config.toml
head_dim = 64
vocab_size = 51555
norm = "rmsnorm"
positions = "rope"
attn_scale = 0.125
tie_word_embeddings = false
init_std_down = 0.0
optimizer = "adamw"
beta2 = 0.95
weight_decay = 0.27
final_lr_fraction = 0.1
Each number is 500 + 50 x the weight over its row's rms, rounded and kept within 0 to 999. Layers, rows and columns count from 0. Numbers have three digits each. The size before them is the row's rms in percent of the matrix's.

# gate: layer 2 MLP gate, 2048x768, rms 0.0204, rows 1793-1859, columns 0-63
# up: layer 2 MLP up, 2048x768, rms 0.0199, rows 1793-1859, columns 0-63
# down: layer 2 MLP down (transposed), 2048x768, rms 0.017, rows 1793-1858, columns 0-63
gate1793 102:457487481468483625475578540575495544508488486491627515535479583516443486391408499528588468491470505410527518552443564405549522533493460489573609530447441490473494551373498534532535498506479507
up1793 099:609529488540505537548447488566500459474542492335534535507623510477503471559504539499488584443562481501537445495431437528415510406565491461499413501537524515457527438542490466484466456419549509
down1793 099:586537383539503574434536624485624501448477541393479512625464487447478495449411555492514562512537479499544490514470521554403585490506506473506528414398536465505461466515519445478556454569532536
gate1794 107:498452457557551536494593462418474445477457445481568583588590587527475522528556478478494570559575451447530447464541609516571580556610514465535579393555494546467474463420534542505581453490474505
up1794 109:408443415526487474416528445345434475469438529463483545586556467524449487490654515481482491498491405520548439557517505499482538489554463496488530387556513548498548516481487564503464519487548480
down1794 106:503426424485478462465558501442459578511525424429529532527551486511440469547562471528494540540383539513557507534476498456514557458546561524494596495557517545423521538471499534491485496484514437
gate1795 110:482532554632593451560510415506569525463454493509506521532484542581478510456599388510464479581521547540576525506536505488494499466467515485604522486534379487378419566477466573456561527511527501
up1795 106:439461420546514492424479470467403588492493448552498551613503541520462498431441492461503557489423527439462564519436464480410538462489488464533439493477446517503444560439603483476567480464517469
down1795 103:428532534532506394490590468540511474475401481469471546593486447520489496505540429568534520592383500505534517507482552419452440511540469561456387512425516585498498552489482454510507460463495530
gate1796 099:496500463478492533498540528418562467579487515501407510487482457489460502434417460489587487518545458435515532520422515456487474617492499493505436611438542500551559447531482539543600607502482479
up1796 099:570474451432466558519408450545495476553524548543514476474528560407522577526491368517479579503584548548511515459505436531478484393498460529463470465572501455484490476450423457549551490369438474
down1796 099:485486443466465557521515453436556491539464462518520503440509542565374556544538538443454488506431465512514526511475512552513493446532613464502553431458517521446484491443582492528539458464387471
gate1797 107:561508512486522455453530526452529574459518521521497475525487481503483532519530601534438488554446558474470511530434403539475498502449474426470604475487521507474572569552548471427465547459467514
up1797 104:566557461469516530488549380435503543366445552630551561467569492443510490482476484476552605489417547518484513578374429546444525554507452453523534476441494491532496554510538584455476448508497526
down1797 100:508494493513425466466494476555491501533502600463470513511487460533524430555558445474499470544470536459459498452511487475446524517476468527577511466460563485435470557523576556431521526483524568
gate1798 092:563467500510491481540582591607486471453551497385508524564441501446485503541549470476505489553497529540505450450441421550457547502546476415501477436476511461402531503511443493550547458509622477
up1798 099:509440507506547521511546488579550488504505519457477509480467499558495525534551457519429548528425573417448441483463537513485386411489467481397482452482481499565449493468535460484534553603587579
down1798 100:457514485558596542443536485472400467496522517501625492552542565481495533438491493593601569497674526378604433480554536521519440569436503498410502519452483544486503431430470570572431431496453524
gate1799 098:601444484443583491478549514552458521443505467544511414529494411475523553549477486455491555500467476509543513549529524465568477496522443504606519461450529538451553488544452426459497494471517598
up1799 099:544472424488573564420487534531526557421497485519490509547602371469548517606572570476459431501446493483554544538582558517582554423539590473507493497533502475561529463524531455553458428546477600
down1799 096:446565462498598527410526531489533458360469531508490484530526421546525518535513551541422491497448538502401483523515480545471524490598614520469480488613497483472506435565547489499494493498539611
gate1800 097:621488547522433627515436551506603484478526468539524473492481413561491525491503539477596495560416454575455453437579476523477538455542565449432439497604518424565554568522525494484514544542528478
up1800 102:443494544416413486509554596533531559502503516506520466472551412481531562453493604475413497546514417547496502478462525517514524531444537457501522510387495523490595476518500400496499507500531384
down1800 101:466565536484485576468506550534529534512467565504538514445545503567562445509545511458563485489562550462530553483508544541550461418501507496441506524508431499432482452493467505456508513459612502
gate1801 097:531482581433503454574445463421551515538510439526400422521490574482453473524421572491523456525501391560550544516434621505548611540577450467489500430563476500505544525577521501506600492548544389
up1801 101:549496432468486472592531423486467548531495505581550481521560572513373502472506595505516441498400435541575485537493593424570557525511513508530444445518512576506536476530519529514506426476556525
down1801 101:500518488550598434475433501539514485473515577516435496533443543534474434471447551509443478529475537429510490511395514578502547537559507364539541490516463563589342497444516527526509573509447571
gate1802 102:552550581541480496524550439421439587502479477500491503404451559477488494474501519502465532464526572509461487552443427531566434568596467508456433448471505440573434543423574434415570479438491518
up1802 103:401553497570503556511438561515453510557488515536495387541537461482489546559598520488479445457511558521493519450477530446490537572502445473560482597513467495587481449524494470604495462525531570
down1802 105:558497480538493478459533418525472466477492494491552515455507501458484509473495462560512511494435449379533503596452475498526526535437449536539496512494502429641488491532425379494499501476524545
gate1803 094:491516562458495424543567469588458460580455522386432468526651552489531442473489519555420540482465429560434611490541464439519501519542489584600512464516443475479521519451549466384545518510590452
up1803 096:480409541506508443489462565522541442497459491498513493478566622472465459493466398494395553552515451518435518480464425583501397464399563503557478530507526569481570503570461454479560543497444588
down1803 098:570446463574510556479440550538492457472495618484592502501457425458508501546505558526563428496470519449501463558526586488447507506457462509449455497455557540403478537465495500559531523449462548
gate1804 122:475481480494441521567602543450533550531520480512575557459483525375484497487532472479542588497549541574556439555492452504473523526515410462545407493467522529581459623465399440482533488457467395
up1804 115:622477558583523558475403523496476508548467500471528549505518539508464435536518457551499460450617482535561509566514451452561503523477487563464565534495531494512476426580591519541430511566462523
down1804 106:487496514534527452513470405495495594543504601548448455601495509535455386516482485470483474484495485458538456494460548477519479556395499480533565521385515566489499464509516519456415555488504507
gate1805 094:521526503454463401523483546478578537593542490510572466509566475511532510430558483469502422485522460499487536530526458641435465555545548488420508463509414568472541440467514546518468506451594516
up1805 092:517534464531507584489524483517464497443482557455439513512560553460423422498506490517473486449543428451527480488437428576548522569439512529545471544414484436559423444509551395482493487467510424
down1805 094:480418477545441459461666530474445489499461521610448522475627447534539611555539452420505541472462469577507580424600496524530530565449457495431471481466472546489507448498530550505509391549434549
gate1806 107:538449446634528543507555499569454540425541434551472552463420566481438409550484488518504477453560443478473499526540545568541450509552511594458436561493509464487483408453621580533529505519508477
up1806 102:417441382546544547483505454570494490391494499499469551578322523541461450553441494528482443544520498487418480455488579555504493458523466488496458517500497507460466418516460618485502535478480471
down1806 099:641514540519507565531518537502492519456563537501501503438462551556493520511541540542454485454594514578462557577522483468478486462459537532536485579518578523412557496486601491581544475520551551
gate1807 099:483469535534570461439481453476471416446501417580537431512443592485583473516463453517492543548558524551485533491521462566437537465524501484554431540551504426527551475487544483472552552519549555
up1807 094:490537544431467503483504538500405445460427553523537521560453458526502410453473516481540438543530523575514407523505606515501479481563461581482560380405541549552523550550477447529456490413505522
down1807 098:436480491561477537446511480593560516421506427517565484400495547498525397453500425597542543488451522481529498536562475548509365538529476470467555465470583506498430488491465526497565584478559552
gate1808 100:508492522435442508477484507521477446565397574504482515467499587501560491503440499473580512567523533556453456501502513556483472510539506554576529510517529518497443546536401468538537515476519521
up1808 102:422450479480470462471526491515528434527550494524500443555529485560443502482537508518533451497483499533578496484468494498422496547418582587571599551540452412446542460518456482544572494568456495
down1808 101:546540587506510531525475520462478542501471544514536492495570436505525455475415490531450548561514414468436570547526436462445544519419486533522519516480519503578551521512449483464488559453562529
gate1809 105:522445513610545557368389484517539522594510481531453527531501555559452434574538423447507530538511426459372545484537446486479446500579518499432456487514542397538396492518503588382558525559480577
up1809 100:532549480513471470486483504555576546492503465517480545484518580486407532459485514443457490455520461597394551537582536508465477428499485511436391453578531470505533443497554501466622583511542495
down1809 101:512452529499520559535493494510536520507511450503552531431504535555490494489587500594520484494539459581425589561528459483495410427548449520484479571498549425458458467475585459500537568522500537
gate1810 109:533500566578522561507497512468431545565498517500449539443463475520465559504508445549553443484532604509477455493482359559489484422542444450515498467510476455451472447527521449491514579499517469
up1810 111:481531477413481523442460398504444481528523397542428423442443486612538523477479593525481512586528549573521565505420551561427456464467377520516402517491566474509551534552540481465480513436452558
down1810 110:553508602544495566413438571560461431506431494500515525459478532537505429513556515498469617568444538475470562454496546515545619493541452426574487428468438433475433399562480479619471538524530469
gate1811 095:469561530488604518497481473506533629484515502382537543519520473494471479419525500441518667415538526437434541547538536537515463467534488533407500487447497415531459499442515473416438526482442652
up1811 097:439557537532511584534500510463519464509563506522455483496467430526489514491510437574450531527617532428608454485481440399588389571505500497553443487472429528562508522512519508490604505498485622
down1811 096:514456570550495451546521400472486544533472499518487484531494502397573524469497510473406453491547455502505549514538442553533570433479528500583484434524603590441540538481516557587505421573496378
gate1812 096:515467606477376504537539503469474556562501452576484425428498476434571499478438556544518564516490528433513486564469508552525514461507502465557606502544495481621504439546467459574433591536446477
up1812 097:552455490375510387491555458649461453506449357415494468503488474485463451445395497477488408483586580436492693430472455584385447416482504437558526505527411523525496528500522451453475527508499527
down1812 099:462565571536502495511461513519439575487587564585490404489459506522478441528593441674570523493525594470522442520513507488491528540523507465429514445498447458483489512524506433458554437487519503
gate1813 102:445470551477555472454531608469528533518499551532483504497528515463536494497550499502373519560542497465512544487506519442416492515461524483357586552522536567416504495558443522431501532587557451
up1813 102:566498484455430461484462463480508397468540443545600615599460473333470373490527493479561554529469503599484473468421460557469460484521519457477573481488446470554490371481553440534436474455601527
down1813 099:479453495492550498593473440529525461376430504528587548572562553477486467495531527442501554526383457548501452465536428432531517533518538424462540490455439539465515431558459562449469449463583481
gate1814 102:518473484484486477502565485438514568440545493529561463507452494535461424586532521461481415449521554488453425539582527568459510545473527540504518548554447569454496489482515504521539559420524436
up1814 103:563522658475486499503447483470455499464438477507463557499638566500455553476526563567532422476502489544570461487352494465497545479419536499507529571562479552466447468589468558538523444504480341
down1814 101:588476425539425546514519527531466544387509440550493599500536614512499565508530552561459482484505519524475374462475543483492430388510503552467510561520496509506534470534487535549440510524454400
gate1815 095:530506442552530407567433481445484429506587448554473510462562528399496438406494454533483492457535557467527436461458486484414602563508500553509467457496552417520585489518464425560521437473567523
up1815 098:412534429504603448533604466487467482458517421522484440468510449456509579535592494496546487476419561525600464445517446470521423546536452478586469541460420508512508522460579502453501493524524551
down1815 100:391484509553513544473580492539531509511496461439528550574540508456546598418488503456607510543434508473563519602427574544484473434534561459480485424499549569456432521492446580588524523550477430
gate1816 107:438464529360360534555547563539554385467533529566559485498475495529481467481539495476517512549509501530335507548507549584490469532471488569560480490470586508598525575475532396613457469552529567
up1816 105:484463456436408550512506489499471489539523513398495467426496470624392530508482489497474553468494474486478440576488488519475439483446575495467513553548529585452533520512538501503502446518568486
down1816 099:493455603523567487549413570472471516495514554539426478502545464500532456527486497485450473418443470508506578441595586527476428510492507509512551502534480432495528447472480550534528543421533491
gate1817 090:496457494504518466522476569472551430452578463465476513446416495559554437525548491575568498567563535611493558508543606519403440396515510482508489565535517533479559504503442458464448475473540526
up1817 093:501522527537525547536445475472480543663492520573456553466521502424448429442495571466551506488508456478445463566514430510592533570489524534472529433421513523486550497459476422493471515451480481
down1817 092:517453542471548447492477476515526461485559521521439573420507551475529485538434582532598370488512373533508527493450489538446539471584508579521498498537429457536483541523465356526509492498468461
gate1818 104:490420531508466531601454451446496455481567442535522468483545592383536541500484492488539458576522407505507456519471506456489510456487472458478514514477525482432430493450467506404499533459521494
up1818 108:503555514467487533505503508488420557559477393501511454467542513544493469468508486532485554461422511538501536575485383506476595455463495507413440425428492441478534477464491544484433500454563521
down1818 105:417542496472543522609502604513394555546485565445481447481494431538500420428493429437519476461547525509523517463539476462462529550453549474562505412534469464567520467478535423567515529517538476
gate1819 099:563549473554485508543453615464461558465501581629493478455540521504474596516521470414491580488504515519438527537468443466492558517475463583472525462489461452527452407588524448490501497420591426
up1819 098:615570487464542543469475482465444549454524544511535533572510470468464543475463455482541492490510498436498530536457443538480594570439554491593495579483411563541589454537504590537432463461549432
down1819 101:463515444483472585475512520409553557523443546466503494521481559493489422546432479474516448515469558585425466529429445440421572441495498540513537495620417437395560441573503462442466538487495510
gate1820 093:538448494436552577493503515458579462443397473555503483492452509434476419514557529490511512575532476484485524500526466540445577547421511389476600495493488543412488404530503472492502467533505481
up1820 093:580531369519516418489481495511480432455549456578426524515484484485508537523455535529514400483583465517524445459449581524599425455518544457437570518534497568474533504450436540448472513506478573
down1820 095:468481557458461484442570556569514470462397554456394499424505552433607556517512506523581461522512440607505560414523531490464500496476468462476438552550424596556555575511457504532470500463471545
gate1821 105:535478504467526468496547458493567455476482497504528533488435438409514572486472457520546507491430575568531610458464553478566473449441505523446450617571469439445531513584463486501473529479455451
up1821 103:545525449426524452391591515512518464525523550508536544499606502421454493504460478479475497452398504558523569497505493490516565415477547469463468529581456474490546515564463631437514503456472414
down1821 102:488527477450483514464518497554501513511579478438546569482430499452504517514468489499505470503442469535501553449524484522575517404447534502498468548564478439437425489549529527441422577527458435
gate1822 099:531470497384500495481538492541514415383500519585531435457604473490525573572561478394512473484455488540487491549457449518528474455491501550516498421522560493480563470481480544495609530437439453
up1822 100:472521481456424538459524494459509464493454522521569426509447496478429604593566616527535587560464551597514451542436495503410498469419598627506496501568480473586534467468545471518561491489427505
down1822 100:464607545552426522609504432505523566620549518377494535487390504458493467515472593527538469459480572477473467497542525460547479472538596574519516520554544413550501439539534492580435486486550526
gate1823 100:502527494502487452376584481500505471490440521606489496575563632460530458528430594586518458468505430425577556433554563491507542541472560481488519589531535532473496490435534552479489530541494519
up1823 095:436531448627371545394535526486468494476466526497545583525537564496496510465502485478566612507579472473498506554481455470510567500540540488446472475501535422484547480449441469580542409462438535
down1823 099:588491432504538512587435567438567566525617485477479488566497441399508510503619481483547435471495487591460452620401497532538464522645493493518509473429481467517468615508534446560436451517436484
gate1824 101:460550533461462532473449552461535507475442387463434492467641420444511539489404546514481500452431566530529501465493547475490597468471512590494427435508475535523554372510630501525470533500539540
up1824 103:553501541364515565530446551472517438441507430603501524459546482525534528452531562494446513525509512501596571529529488530419473424368485490433481532515453553486498463519558518563550505486582422
down1824 103:507469448448432534529457547625548601481460502463533531517476503566484473519498527452461471432467445587522541446517455510488527460471471501500451555521521552489569488509524539459490477517499490
gate1825 089:517490459395533432559472503520598535473428545500690580464409440598481515541505484484417498488523539548540441527447545437428503458514475592509532494461596563504456520457490376566591500405548580
up1825 090:561526476592501441497487489570478497516480502547550523523525520570486492481438557540557416591658512516568507599512610479513498541446622449548521413473397579449416501464477532488518515577484556
down1825 092:441547502514498533520467476571542534604476541462487492475514426506442547531482512503515555570490474506516556480530548501505478488451542440516449401465526515464516497521588475510549578454413497
gate1826 108:503512540499584402570520476542355509455529535479589472487503508453491450476532507531472526408414531503506508556578476479527520508555436451520500493512552575460398508460480417491502485480485547
up1826 110:463531406517479583446508602529467496637550554373390580515468439543454499531574433541578580492597508519487485543438492544521424544500539419548464517607502445511493480461471482453499543446514484
down1826 110:496568388474442560526490530480485454551526561444571498449476446560469540507517477495486528534487399438596491487580501523598434497561524495577523520521567513483483439532458433530618467410470466
gate1827 102:547506511463456573606456451580453536498552565426453522490602583519598457470473496602599592438466443488399559582548447474450470459534411551397477540546504425532485489425483494494523551473356587
up1827 100:446561463451454512454550476468561545445405520524555472430516516518587573480541404528517499655651498485490534425460508436505441589557486444453510546529437439545576562517511424576512445553469588
down1827 100:497486485522465457493480543400541450467523545451458551535411471406500552422435541489467351442487579443466509454494517510514642525468538468552438436549540572513492471587553496506444592487439479
gate1828 113:463419511567532529507490494453496381512517515529509527471411551522527492503558450510434487507451424424598513499472565535493501454514515538531497551536519495514507432529503550514489540405586545
up1828 108:504516552542442547463475448571461573510508507494459495502591503597559470513475485517494542534583526602473473499540449454480483502451497524441523470431404455519469548504516428479496443603397432
down1828 104:490526442434579433474538503555497584562438461486523486536454406530490537504543527532554547451459462520458542483479443466450456495437412415507472480423586520523488575467498509470449491559505458
gate1829 094:486428529466551483410482555494538520438527461627457544495445425521539464571543503548537581560491475492529485501516458438507583367508461482405477547461433440481401490505485344468486500463530463
up1829 100:525544519525466531495465512483514552604494463502642531438474520538500568548488580487429468595598526491435399505502572582537533510424480501446452503409355534497496517536561536519555513543460501
down1829 098:463534583574403490532536483434454488498506611550516450520592481509439644494468636474508534469535539443523422610620412490552469595454512532527536490489496603465544501551484515492458539460540461
gate1830 100:511519494632534569428507480558484548572519529546499544482497527538459508459526557477447588552530474503474431533488416485535448530522544479549544496504435489419535536525570450549563438446479504
up1830 103:444465525473481518506516536558438488551560587409454512469555514520576403434551515534590510483479513390491466559461564514438487531493551482552506465439539438494415576471590480511450588410432556
down1830 101:565449443604586496490499396530501504445509473517484532490418519506539546596544546458580471583574439500435435590581504549464428444504456534600482547442564497509550494482460546603546515452484486
gate1831 097:484461477469459515477562508418485504485570599591490497555454451469523477451506440495495614475464483518440468539593513471486529445539402603433491512505484489445652441576523510419433527563547510
up1831 100:405550558553519480501413465533560438407434520449481550460478535469459502434436539484565560566575526478394592510438554528471406538505583398451472546520506528423590396545502544522483530495507543
down1831 100:466534454449507527492434502604453509529502516514470470580421569493545484476492424524576551483502491497479522501484485436499429508567525514437434503495545546605503447546595536454561462516513431
gate1832 092:548502500487503455461507582531485399435564496491551501532554540390499515507471505454554543536518522566526458592498494451487536493549472529530400473463505445579577518548438476418541464512563517
up1832 090:420532435522544542519527450491611561540534594442455428448472415473498685456463546463460528477564583498440581562498433499452503580473479455510476458568497475521571545486547487515503585538430504
down1832 092:566516495504536517442474562542502486444458473476537549498588558459513584497507511448517528411483516538496541479534524465581480567570488495509477528542475486475504507517471466547475463511519409
gate1833 098:457447487549484539545479487441420620505524517448468559452493587463515454520527483476538536475552471435476502451548465505474533506498475532465510547518491512516514562548408582470441515456610450
up1833 097:482516463514553504410435538520560529475600547469489473432538532486508471438542517543577511669558597513443516437568510528566425439577520579465452427509402514492529474574606410509539420507466529
down1833 100:416487545463584504557400450495490524438482472528451468541438600496496430484394509510589502541447492452500497513524520406422419443438478496476433517499480549565497570614616482523509504436512512
gate1834 104:541490583417473545553470574583498522491479480524516449543503432494387502438507574463418455448460536445492491475488465475554512532466562453525581470476581447534546467459444433441535492487554556
up1834 102:416516561507450512458403587531573480549538503526484455480421508574468452436559506538553562468617555462512564481485571449453475526526463536500530508496468414480495464475516408486516461501476530
down1834 104:471453443526463296476456461534424371495514515484520477568475497531565494518427466526485555514540540531512511456519468496515561544522460553526385496493490456479512453596518526576504524477504406
gate1835 097:490496426508565544547542414514524550474536546523507591478472518514418433461475592527546482525510533466502410585487427558513524536550501551562451475470531509451467421435403530526482472506364447
up1835 101:585393390560460540507441562517451556460558496503546493467532474524516578527583486513496443383466531492495481538506476514487531479461474540506503532479476412518489501517520433591431419499531531
down1835 099:439575546481586510495471440550440434408435443451517449555519581494587483488418458458465461569538428452576565418523547420545457537483510422506502424551543508415505592488497490549511455519535532
gate1836 097:474546485505551498553551486549457541461555421494379430574638566421538471453360531558532511484408524507482460459502519513579520535513484528521505490547436466472477409464527546460429657570481471
up1836 094:457467475421441495485528393586556432444460447562530519535480408434479416520519570495569505459481461550412479412460524537436502378587470509553446499541504585494453508428483547501503523462478556
down1836 097:433576596505480598427595617611507498523536491500467510492487511504516470516465525455567429506474555473515602367552605571587473443512487473564441488511459499527500510458516503468485504489501364
gate1837 090:536526498527554493560528535504485538565452443499557502548484459445454592433544526537457560463478549424509467428436543557547459594500451498440481454541498417469492521490455468464495555436456485
up1837 088:571497421538610465561436455420535457508488395530514527419551515480490470490451544573591454507540464601333561507514516491539476450508523516526569473567429547479570522518532534440467485571446540
down1837 091:533362436565485442578435463378449487544490382481511545547581475535487510519483548538520530414514527508544393537411496456557543527553439470518498560502501533458499596535551623486454542469478481
gate1838 101:483544490495519509494504600502556477461580585496512541444566503391599588459486447484539562504483498502426542507498503528514526524534595452471517478445580463474601553453430528406470527493572499
up1838 098:579476416507479620520477513446395563441512576482584477534648558425508539476471545425496561463529413504547453527463529455447594568500462506441499467513476413567558522453540510509424497474519615
down1838 102:541535508575453520478507538544582578499447504455490457550526522451458486360445578510474526534476461463525490544566559461417441562536433545379398461447400509503465485461584496584492505462479573
gate1839 099:489465556522502537497487528599545517455509370509505442477584513513561521451509507474448523621413539511468475443488491511537581542469592528497483530392516465405465479493489408484539483545468614
up1839 099:509508552547507436579529444530547478591617503493505486478657564582537547559550577465527479537604484507506456621441507569459486580557502508519461542543542544459488479457507520470465488439512593
down1839 099:458493528444538528560499546511496505444587599458468552459548508506462523513551560537506503440462500559501510504474585563562499507512561486486512540541440540575503444537462537399581617501508555
gate1840 102:556467517592529486522449500377402653430483454559467516491521406474494492500586425433506505409558437505530499550534428574535589584497491512456472462474565544491531470428522528488476427505548530
up1840 104:581491498490531583514451471523569540424513549564443398486509481504524507464465489502519504536497378433466444410547490495422486459585533530510477525539558505422591450531428528579522567466435465
down1840 105:487520531468510411510436511518426535493579484539409469473534355447447485584486480487398476500475675434564531540577452454381514532531462559429416502452466474538568428519509489477410471505579487
gate1841 096:518466442479552532583438546402469475536517535454481455567504461418532468456601481510504529489474483483449528570523475521445541512485448451489564396444473485519464496515436412489528626479526454
up1841 090:438566487509451507519415561442501484582519633508493449446519520442500546504581542490453491553438520495450476533560455464478495461583589493489486505555483459414477513464469581464497519597528484
down1841 093:479591458444521491518484550534548484481479577525448486446500451520564467531522559500494501489438451506443597507537544549425472462572559467484423571499431465458431548444554531546528487575573521
gate1842 106:510454459476509513463467472549542603523579383530613548560502544429432431440468479405530547427575557383524432454494524547447504410564555425523498444415468508491498504407478534516518486545442522
up1842 107:520541436537496539488576504534452474522365520553521515430433580522448488487511460468489443481682398458486548563532556541502570564464491485521546521493516479481537511472412463393437507467479497
down1842 106:433564444450465475527533470537435424415469471542557462398542489502500452497561452459493583478481531547490532473508502491555561536514601564525524397517539488431540462594407464426512453461544503
gate1843 096:492463500515461426547383536485478507517580467445574516576493493469509430481456476436466592497513485454457455458467552430424496486460491580468517488586549607453569630493396498524546555367540444
up1843 090:521419555446532507515445459513478465395554519469549578504471530496613488393544534513423620502519610482509546497554457482410545529473513540462540523586448509527478469541465471614564484507520449
down1843 092:518463461535471592459382423493534447455517462516567545525440497514603540563559558510519512514462559469462572484561539467560610477471495497544536533544417432490443558558489471503531473518460433
gate1844 099:584497570547496511483620455478464549532457422524600479579548540529498439530566468466532559672589515508519421549544558454409551552449515430460398521523407550464458498504541530523493439527458469
up1844 097:519478509440501468493629460519453574578617507574472506430438493487542495421540494545554500678534563489574367500485475543436526534484514522477533526548422544542525547478425531617415425440392487
down1844 099:505521613546420546536458525521507617572554461503550443415535481534592440459480525548437552538522519400457489576458462500577569491511443510498473530499519509528446534440499506527511450444468523
gate1845 112:523563447539526447579517529478519539521403509496563440518533473482515504542460444510521556431440455511538444509503477515489554562575464483523399475455563517408518674464493488477462538442533509
up1845 111:525472472461567560514509535467500461514537491508475503544475425493546495556489452485432415451486497541466511497509513458530406526499516431553565473527546449446438450501512535506554479498470511
down1845 106:519480466464537480586551562482441375568491462441505543456462524464528546629601471502510458446475449447444499509439590471541588534580478477547433531486536486468475581446532465557533445476464457
gate1846 098:544537543479557497524435547517483482446518505574535479537550584535496483566421582476508490477532506489477465442542453502585486490599531484547583526495470508515537419482424512516483530481531419
up1846 099:575495418526455484446494563422520506546416382504548500456530524450533501470527513519426477485492449465522522517503579490534436513523387489590597498490457576448501457559471525502510430525547534
down1846 100:444479453509562443553433471458524553475531563432482488529556588500508411549477532519473543477531548524497394526452549485613536571556478462493589425511454509457488471521594488518449467607490491
gate1847 094:593521575530498458497489512611501556541490476441524390498543483384491492461449495434514405526516552532521484504501467530496480529574468442519528491518496472542556519524500450514447480421530420
up1847 094:528508507498507367546520535416500482420581550457530623538481462415620470487508502440361502471532509461435521460457433544527443508459495498511528553416477556520428484423393529507485496520445502
down1847 095:546497426550456543468497474513514441444503522506537519494400570414547570446547564572436452527517434522518456394496483449586498469531473443454450457478514583526469461513478471577564528443546538
gate1848 114:494557512570603421441493569487517555447527468445566478512488497521454470499464435501539520518534546561516456500494478407511545487519443530517531440564430539580557528497544403504480504497517559
up1848 113:554472573530564447609450465478477518541509456471479502524403538503451537509536482435532436570542462516475499537517517462443443492518458481551576444581403421591464518514468411488485523434438571
down1848 110:515481520585479554592461457475477562535545423493476532558455565495478523468489481475544494564562488514513489533563545511481451486499513474468578480472496456470396514541426489579600432436481576
gate1849 094:488425468513561503468509686451439454497515438447509511488520466508468544561562512440510519461510516464491456527549437466544574434482500450420474377604455478488551585495479508495487547522528521
up1849 092:473474467579450541490545481497451559502490538492500518484532503432484479575521570534456490529507502452534501564506509533618558467517500455479466376461472517463542609514568584543532589507515599
down1849 096:472549495533537470462530451537457584475387493531519495462432519417521514556586532568438548477533473498535552443509504510516535408481532459468481520563426470427562480462458607536523560529442494
gate1850 093:453515455548544511444389474554481542527476546480505553504558430518491569467486503396564449415517529400420481496504514453480557570519513454479491504512639536502545450465472563483449432539567576
up1850 097:498501524523484608490462551557469491601615459519485423462613540447568604393547473483501424487534484498550498485453559490508566520522481447473452556481516450536437410398550504532493449469520586
down1850 099:446389569530509491505468534471545494508565528593637527425489521499585498414448486574549501556458456548499493500490509496422485484554454446500556449555472505562451555409484535479561414459578541
gate1851 098:522556452454485425496502523480478459514552477417429467461395462583453530495526518428422484597461471434576476427541479530521473600546502515382554572455581594484549532525529571542554591502600429
up1851 098:358552576536471571499515520443571576420514473554562483437552483426562586610522474468545615452474465499517451550476514451561481571529460454509542458452543509565501495388486450483466507461441570
down1851 102:599515478585412568525542571513511521498465539496494557505562489465526482528501458544526476398519516555543524429577633474564593458517455498560506502550406461479468498542505491543420471481456518
gate1852 096:551458446585451496570490460517433492411547457553526510525517452500425476524498558450597507494500460555487459548445456475422585609525554522463557498553485521505467531456469471515467502535466546
up1852 102:538473529545549476500432443558524577440530479511522497503443553537433466441578475544553496531511596566529481548460466541556428521471434514491577523483434550453476508511546467465531443502518518
down1852 101:501542559535458477488486497495499463510400468453499511556526544491474458444601462460481549510445492493536558519465480490538474477479542452473402485506383545445555515411465464465524416477457509
gate1853 090:530543479468422449541559454537462409484540463467511450494451539493469539562588487474509569521498414486508490531508556600522468490509598581434542499572456520519467486528449445434546488487526475
up1853 091:487435534597574480557570470539571559470530601542558526539569467502433503466566461556416569495510463412481467545514445512614506534519454556608468499501476498496410360537494460593477486541521416
down1853 094:488429567476509426564525543524586393527567474484551528428440541491553531471503548552521498617531395570569490550498460616490498528518472620552501499451499513437505456472574474568506496500450583
gate1854 093:469448422533538507543527478473429506461433524543472408529541495472474499484499481499482416465533445548586560505447488524467515485510451480538573530492600541494456578491479558520546506509509533
up1854 096:476528526543574507435553525484499441533477489480539625504422462514511415590452511421523511485581389522547450466415592553514473607579493507510443464488550531471430529446469519462538436518494468
down1854 097:554518544553518521498563585504523478458533468453522466512489504463471451566462523481506602490483426535400444460481544520548554516466566447427545534608475580461542483472458494615564438491516436
gate1855 105:557386506506496481447556526606578508566454467542465549550560530469474621505448428527603520562481412543495425522463496491494541590503499540470581569586462481564507533495453540534532466451477471
up1855 108:483443434540571509509505583553533548459542444520500491478626571490507556449497521480554452472443420595518473539493562430354548539375433471472528440496490439448502524462552522387539563545409478
down1855 107:548520515569538601497554501547558500449417489485513451520536460515460499480491439458572420559445468530421575542450551484567525703480539510402535521514473436474431555546480533444472517499455486
gate1856 093:553367485506504464493457454444470481502424471533462508558581505379475506416497489527494559523533415432455476478518510512489460486375399574499594481553440483437407544470538494522461475499449510
up1856 096:401368523523555489519521548514423468467481547533509540482443501504491482511491562419508496469555478565529592522472585363537463472495551386496609438476494520474521526480575480479520559497454390
down1856 098:517364473488492535422541459502551565509469470529517481444548566513505561447464604410572442509472497512468523476597408515436582399514506527524574480437476593493423513443456503446393565573461524
gate1857 181:478498442516561485498465523475456580474432533532532444548563469415458497494427462456600491519470604432476570541505499472416492555475550434458510481459518546433569521509483551494545508557494471
up1857 154:530477534508452492496555480541497470531537544515437570478464496569551496540560525539382538470533433555519443440493530499563515454537461561535475535535487475539505492467465432491468510449535526
down1857 109:491504518533480502491510502457486505464528498448470546480481481502515487507539506524495495499509483502505469518455478460530505498522505534512507528524488560489506497497505448446467550457496511
gate1858 107:610485414445509609465491477526544485494529571548590530481561496525494418546445494486518500592505572461551459589563524522509518435421520517444577471458456493406561536519469528461533501494505538
up1858 104:507367458475537515505447438527545545525421543578486508525436525626472484567510398490496596563478501514499460447410530492476488540502536531562473538503479500421410553516456483426436475405439533
down1858 103:578547450497465522543509480407564537476513433531578456516492546562503466531474505554507453526436577484507547505532547590514496479573493517508481474528432581478519471507516447438440554535493445
gate1859 100:369483489395491544490439538580417495505482502455531488517512515470551536493502492456535412569449564561444529492451530487539419503512400493557504511510471590465486410536416514548536475493544507
up1859 097:499415484454532563447478468330441635455521563494577479479550445507520476417523486410412440517533556486533511492536468512508488502468499435512519553525499508589522510443542489535459541478460570